{
  "vocab_size": 31805,
  "activation": "geglu",
  "norm_eps": 1e-06,
  "attn_scale": 0.125,
  "init_std_down": 0.0372,
  "beta1": 0.95,
  "steps": 5358
}
Each number is 500 + 25 x the weight over its row's rms, rounded and kept within 0 to 999. Layers, rows and columns count from 0. Numbers have three digits each. The size before them is the row's rms in percent of the matrix's.

# layer 8 attention output (transposed), 320x320, rms 0.0321, rows 56-63,119-127,183-191,247-255,311-319, columns 64-127
131:475499509503539498504482505526529533478486511477535474512538555535551525479484499521512475495479530493513487499495538520480465473513523476546487517530500451451520486509483505509486511505486475
139:473505499477462490519485516499503491497517479535487501475491516499484474515514520498475492474469504487481456478495522504527526488490490494545465458497503447507546508500473482474543514489516511
144:466524485518537554514531494501512524490503499483534457483505483526451478472514483496510478505455506481529499521509477478512515489515473452565443456515482516479530479477493487521482500503519443
135:499529476472528519521495478461487469479540500510441517503529517472500522488490501501476499529551521507500474514484507549508530519527527518510538561463472498499542480522463480522525497500531496
127:499513509473483512515468494518473500477523483515462511424517520487515526473457498498529518498511560503523531540500474462504472507533514458514459470522500494495473497520505504504489509503484498
136:445544497538517493484514471532514541483531441493523552490540475514452489539485488520486487492502494479493480523493474514484508505533483457472505515491516471507476484494523492523501510528495486
127:516522477507507475552513465513482525542497491539490479479450488548471463519486489486523531503497513455486526489493526495497488484506458501478517473487498464516481492450549472497494488472520488
126:503476477519476473484521533483514474545474508484489488519483505490475512493511492521509490562504513469463486506490495468427503478468525532551456505503534525487486521463504550470482481489473504
098:503501501488507532462506473468507524479524500505540467493482512526497555517526500502469478494482514471494470519486536542510519486514493467512520547483504496504523472529441517492543525512508550
092:491532472503465517476484504443496475503482481496470516548462513502483464536476518471494497572492487504463491517460529506536534539489507501485507500502505485514470498456506511485496485507506527
095:533503489501534506511477530489516501494495519496484530500480483475514535467493479506514497533524528496535512504550520521524477525492514522482505507433536512501507496481479505525469469491474500
095:505486487523450516513494505490472529466455508477492509473522527504542491532507517488489490523516503485468493500491478498493490520497559482497530472496459518513467478506534525512532505517498522
103:485495523493490456505555504553515522500510491509476505490432500502497505517539479518492475469447484484528491482500514490507537522515457506505493512512513488522472524534542479488524475499457516
109:494534499517507464511555534472524539532520494526480530518450501511478493497559496510470463479510471524527482474523529503506540495504476495485507488500506478472520513520483457523506521521504550
092:546484494514518516502437498495524479508530529524569460557515523483486514505507561516493504510497532527538501553530529499514493479472512519502529452471504498511535531498479524522495529506504516
092:485474507498521510457518490475498493451507465490496527487476510463463544497521508555501478530484499561496488503495497470482499512459545471496522534521543460536451481568454491496483477504502477
096:510488517489526479493530488510504539521508488495482499481522501495544523467511510495494513500483542504520499464531487467500517513512463488491476502487478432505542468510543484498510523500491490
086:547516488488513553535488527494544547484452472559500509493462510479460499453509526468459487508462468488512528452500553513527488515478537498485501501486486468503522506449501472504483479458508513
096:556454497473532486496552518502473485501521510501456568512457511491484440529490510521489469495473543507499519502522479486533485522527490493535514493523484497457501500536466494494503487478536489
077:508490535507481526508475483485494507479467473477479453480437455496502459472442512483497503512512497491502497532490479535505486497476509476500524536534505521476476498506517519471493504505480508
097:482484519453489502459467481522506521506531496480531451550478496455506452466476494487555482455523487486462500500436498483487477511494517503466472515505516487512491506528492520490501461499455501
095:528469483494519487520492524482537435476464514493529473477489484498517474524482516510471520549488469485490517512465521506508493519482535502463505542532519482488466491531472507490535518485507488
090:459487538477465495532408502490500503487474544454494489482544482485543506520484487475486482526481467495459477462513536531467488499450527523468512495507500472492483527504480512535524541543500489
085:485465464518509511457534488537478448518529494469504477494455502517512543517479486467527499476422503515523472476499497505508510508507481512486497512464502468504513464490510472484475474491527481
097:469450518532497503529493517493506510484522484466451501493508488509476552488462486520456507507526534484530508491511494506525525493508498499489494519499473542530458517477529476487524455474519469
087:483512513492543534558487450488488456490507494533537550492522472500511544537483499470517453496510515525517537524531529529540519512495511504513537485502478511506522515490494542485548527465514505
079:479477477476446474490481541492487499447527530515530509445516449509535510509448526507525505498502527511505530520510498513497484529490483489472499481462506504530460502510491517486455520474504494
085:487490509493478511498489487514486493516504509511509461481505511515536500499522516508535505525503496495494471459460437493501504480531496522527476551519517459437507464481516518512485552487479464
082:452516450448481481523498505517527537524507495513497513473479504496475453521524525507523500450487520482501481485424530459538522473516499512522465480536494505480494521503469467507548495495504523
077:492511502511524509508518514462514480493465487484485483514526481559491507478537509503487504513472486473515491498513501476509511510490518511507500483493478496463519453476527498522526485462505493
081:539525497553512472524509476497476506481477506504489482469485475510472485488492524467523494504525514500492520473502513505532506513510482549479558527496495483521502512528451496532502508528525484
089:501520469511516471504502520519469486518515498508486489488488483520510546489499500501487475494471499506479533526461473477480517516520525529512493506543501489519509493522527481491499497544493498
083:501543518503475497525549476515496501457488510509491537481508511521489561510509474495479501512474464490458508496513463489470494466463527539555479517502497473487490504469491453477485503533503459
084:521502531500511497489540502529482554532499497544450500492506494492497509518504502465526527494484496479470501488512448491513510541475491508438514488474490470536513514480541456502521480464507467
084:494509497501525454520589510530465529509483490484452526502464487472443480488487478490540484515519491493500486505469496523465522494531557516522461520529516534506470494529474481480518489558473486
082:525473500531498468503535494531481533484484547527504514457503521471480519493489520538509478487505500547544529494503499498492504506468512479470505456523496494527499501577471464500458528485549439
097:524488533512539459474472475533517509519523582541488532482504479484516482517535496519526501484507484498522480475519465501481507527496507477514517491511482499472524504524505488496507539470473496
094:500540475514483511505475487453482497504533504490494540511522545497499459505517527495501495489478493500517498481453483473526470484491461529560429502496530499500486536516521471498532501516517519
089:512536490501517500486490516515492488540501502476501466511513515498504513471500497454526493474524465505500516492518478466520466481515480529515471499498535494479479494523478502496562510497524500
089:500481471514497472470520523498521455458444502501515479509524497503453515465482490543504532539482526525512528498493495474502494501473502498469531460510489469484483501541456534506482469533526440
086:510463480544478486508474502537501449482499491491521486479460454454560486489530525454534494482486508523481496538487492505529536478497495483497510534581516527504539487526507510525523529502479485
094:494543521509457476535544542477447492499469504466454508424512497527478545486512515483500503472460494507456515500505453496509506478514513507529464486505496487524501492470532455503477539514509460
098:503468537519526446520533521475487514525547511539521491497519481479547478484486500436494510496510480499532519500496510515505509517550508470514482486505542530516485522499521484473567483443523508
105:439529529517489476508518528503468467494499524522556501472492525524511519577541527501497512497496516487559519526529527471513496493485525438500504493500503505500541514509458453486518511513482473
# layer 8 attention value, 64x320, rms 0.0261, rows 56-63, columns 64-127
100:526511536504485504480495447558526520540536529532478529516547487486548478518518500549494470486527508472529549456520531469495475492504482493533497487542562530473539508538487514529500526516512476
098:494479507462454497516471469492498474508498475515510507483450504494499492510496511492485493515516506464491450481481491450496507477524479496568493465520473461508522509528507527470541543511548514
104:521546538484529513513498470505505510488496494462529499460491490496495499453527518469509501498480471468510475463488507446457513489497500468495497474477529492440574496528494459498498537498522465
103:516460481477487483475491503480566480479530511485515475450517477476498495500477462498504512529497516517513518489482525521517506509496478498512522516515505467509471496529468486483490502507501476
101:504482490508512488523476482514506523480511504487529474452499491482538533462455483471507540456524519475476489509449472500519489479525484493460463513571509515518475517469520453495525462502480495
101:510547469498469489493461464526470505498523482498469560459475493510470512522507496438495500482459530490473481538487453502465482481517478517528469485488535488517460495482492495485536496490511508
100:493479522474490491539521505508481530482486473489489522518503526555491515501468471484495530535524558516513514470491509506487504471496502472507503497491496497539512545484534505549517483488507490
102:481491486494488504518475498491470505515519503496528460504530537574474489532525501499527503484533473529513514500493534490498498485491473480483499479528519540486502484486450491517485480505465438
# layer 8 MLP gate, 640x320, rms 0.0361, rows 0-15, columns 64-127
084:513507543529520507508469549525477480491551496488476485482474505462487549521482504461517499502500518494548495474509485548525493568519519487446507510497547511508493501508503504474482531524495477
105:507477461476501534551516486473521505542546545450510531564491526478506512549545499505499471491505481489528503494510539512516500513465482477523483506470519500528468488483484518505500537488503545
098:455512530511512490482506470487495532504535464484531535519546507513483492519470499518500506501507504494527499479471485518503481543478494475467507502498516479517537474492501539505529524530505518
104:512499473501494504528474522523444503508492467452495531545512519543477528476489601522527473487520489465509513495487540504510515529490518474461472532539490489469536532472489483491511463505513515
100:470517480508498488450471510497545529485489493482510513500514510502524483442506489495521484499459488512498486485471508508538481504514502521470518487502514500537516473460499494496491470488531469
098:472440486496487548556506442533532494517493480489493446513488526531476457499572482512504515532503484540494472502514518521456514482535506533539464472440536515500504507536506495502465526539482508
097:544502503547483478478477515528533511520483496515520485496488475504463473516477527482558547514535533476514479451518496475497559496495524524468492500521474504504493489495443480532534503489480437
098:484525502502472524519487481524518491524506474460525488490536489514495505493491486505486497474497493489460464505553507504497432520464461472508478483544493509489511527494534469531555460475543473
097:485490479508498487496471497503521508537502494456455484541537483500522581443476432463467475484492477502525495482504471482510461454489461523523587554494495475493484514535505515509506504499511467
104:454515501500432511500473527470537474510485503485487521461529505470508474507475508494473464521502489452521473467486530501459517483494498506465479534485498466468508490477537543525506499523510450
097:468521491523499467475503530465512484517515510450462504474472509517516491476527457524488548518522465526531482482520488499481495473499550526478502502467482492469542485510452501477506486520539494
100:489487504522471516501526501455524484522552501511488460488507507535519477528485556526485497475495496525503487525550523450530493472497489514501499528497514470509529489543456519469486533532508490
104:502498558503488457490519516485515463486448496494504488453480443502537491476503531491505457476528521546534443522501501502513508506496495480522513549519501493460474491492493509501549501514510518
095:502510480489522516498455542492521495533460480505479534449512510502516503476517481551518544503553466517498496417487516522517484502531487513525513509535458490495545491509477503488526515479538447
098:501515483524525506514516494486491502454492485527504478532526526497509523530536520505482503567504533520505463527517508493513458540488511537532486471494485466501471524517518508477483496495456516
101:510494497511538488500529507476482506495481532495505525531523526508482501497475498475482466562497485477510501502473486505504495480482508513468489534473488496569548534484499559505504505456514513
# layer 8 MLP up, 640x320, rms 0.0382, rows 0-15, columns 64-127
093:521493507524492496514449514460478469513493465496495494554564512517493481497498467542518512494529474491547512487539488473510543516504508469468498458497529490484488523490462475441534442520507456
100:493534490486471455558492482522537482497484508527477529481488465490511453532486479504507489564462528490525534481445508514488479476523528534517490465515517498509555515544501493488494465470505489
107:468527517498525470488514503511506536492522472442547516506506489508505493522507510514517507490517526495500499500446482511504501479497483455472506501512512497539527454514518509539518544533507488
103:470484477491521423484483492492490485469499538511491549486493475520469499503459509557521448524489501500496530508501516512478518504510537477482514477503525536510495505535497505546489536481513472
098:477498528506484469487465518504495500514510462517494453507481508530474543547518468500500521522571507445512503479490482491509513514510510499542446466472521530502477514452482545489517492476463465
094:559500505503470510485507499482506525441523503496543523521498498530471464471514525494475438487541508523467476514502498501494485507537517500476497472505515466476492491484478517463493484494458533
095:460506461500508542506566475477476455499487516465496498505493531493480517521451496481492469487491483534481483515490542492540485509542525546516544523495493522536502487455509521510497512524507518
103:500474501480527491470530502488501481481499493498477542486530526487542510473524495475521481508496511505528490514494509469557486531511495492556462487519493496466466479443466507487476509468474503
099:498504506486452468533494457494519530532512472483459480470498514461508526516507540571532477522475527495487534482468545519505474498537503470532459507479474518515483505525490532458500507480482473
098:491466515475477497487474511472473460520495511514511506462537516474505534556491546482508461471531500523507496486509544486510455534509517542506479467493488459509515489463521557475472485508532499
095:498453531484485524527531529520492500522509519504490546467531529525469542525503506474455466491496535496471517534479512476524531527499505504511488487516508494502508526479524481525463469544498477
108:510502509548515513527490471514495438479487481460500476490501474508489458549481515496501493465523495542502514474499541502509474464539533469484490468498516488526479518519546534469508481485491474
106:505513543511453497493481511488489497456468520517508473553506483474466486500472559457502478481505530536460508497512537477536473525494474499484423495490478515494512473486464460529501534536495523
093:510465475515479471471515472520484541480521475488484525513493496462474523496532533497446535519576477462513506477497503504476500547492478522499494505526499466509546490487540524487482470488485525
092:509523482499493515479530495405498491486464503485510524498517510505479489488518502514482492506524512521492463507497521496523490503439487491487482473487546450476519501514535480527519469493463491
096:510468520468458480455464478514509489473467512517497509499487535503502551480550556508453510496480500480547518502480507508498474485481479497515497492479492478483496538517519494490488507499496508
# layer 8 MLP down (transposed), 640x320, rms 0.0372, rows 0-15, columns 64-127
092:484525480462503491466539483508535520494511511501530503438483510470503501522505554491464508499477514513508487545482534475472460475489487507537549521488428497509485462531525518555505528462487559
101:482492489470513542509517493525488547503532497495531488490489534473539543514514494510473435486486487521510520542562482474510536499494502502507511519481504469455465440470485511468459530486514532
106:534529527500543466484483420506520479508544485508508548492530486502482516528470503498476497486521492525560493529471480520506514521517475483466522499501552517522491488544505538508523491537487501
102:522486523525519564516499512520502540507479529523532533559493471494497466449506519490509497550512437524502521474484505494508478459505526522485463473527491491492553541521498505455509510518511526
097:549468482515536534499506474498500530522479548502538502497493521524497540498475518512505512501484526478531468516490526505446478527505491478495522503543498477481535489549496511470478515495543507
095:465502444497504516525539545530511514511495495496483464501488536529492521529513474505527567535511479453522487490502533500466519470472525534541477513501476502502508500476512506492495507495486497
097:520533546482523465525483482504463491466477500497526500480561457523532526472491510488501526527520466498521506488490495510485464472491469508493509471500486481502450467513512484469472507495514467
102:485506513483525492506505490541466494461525481448512499557524456543481572484509584529467509496529521493528475530510504493483461464490511500491540491462552524477533528510516504495502443474513492
093:529492552511523506515517524486450487478489498521500520470516515509517519536511503452499463518533472489518493509492519471521519530495505486479508473502528526511533521470509474527482466506514485
098:480494526492534472482498534521461505503480485514476444494483489517511455505470519475510451497487460443525543471534518487488528473431490514527531465488504465463549493459495512524544503472471485
098:508559507471494514465477483498511520476446453485475493470473486486515439523515497516486516498485436480499521518502504488501444473538493497474527504495479465544469438526504541485540453459540495
106:477532506481482509452520497488493495489478556552515526524488496460522541488526472489467470527495494516525520468535449488465540501497471507481497506487470523536490475501507495547493447507533509
108:481487496506522542516507532518564503536582551486427502489513484475494525493480459507434553520500524493526555495482494465494468507509524517534464482518516490485514508495512508486529463522476483
093:507500466478505459491505527503517477483553553452506457494466518529471502489487480542491478505450532516472465522504508532509475479472539509516535501515466537517460500510515484521477484488476494
095:475461482524507523550498531543505487466512503480478494539483492483507462478483477486476502523513520456486534507516477481503499542533517481508493462517455500502471491466527499476496527479489486
099:485488505509481533476502506513510519540513511442495537476512497453529513481524490506506522555473489489478474468518488527531469467446479540490472499480513518488511520460517511500498505527524475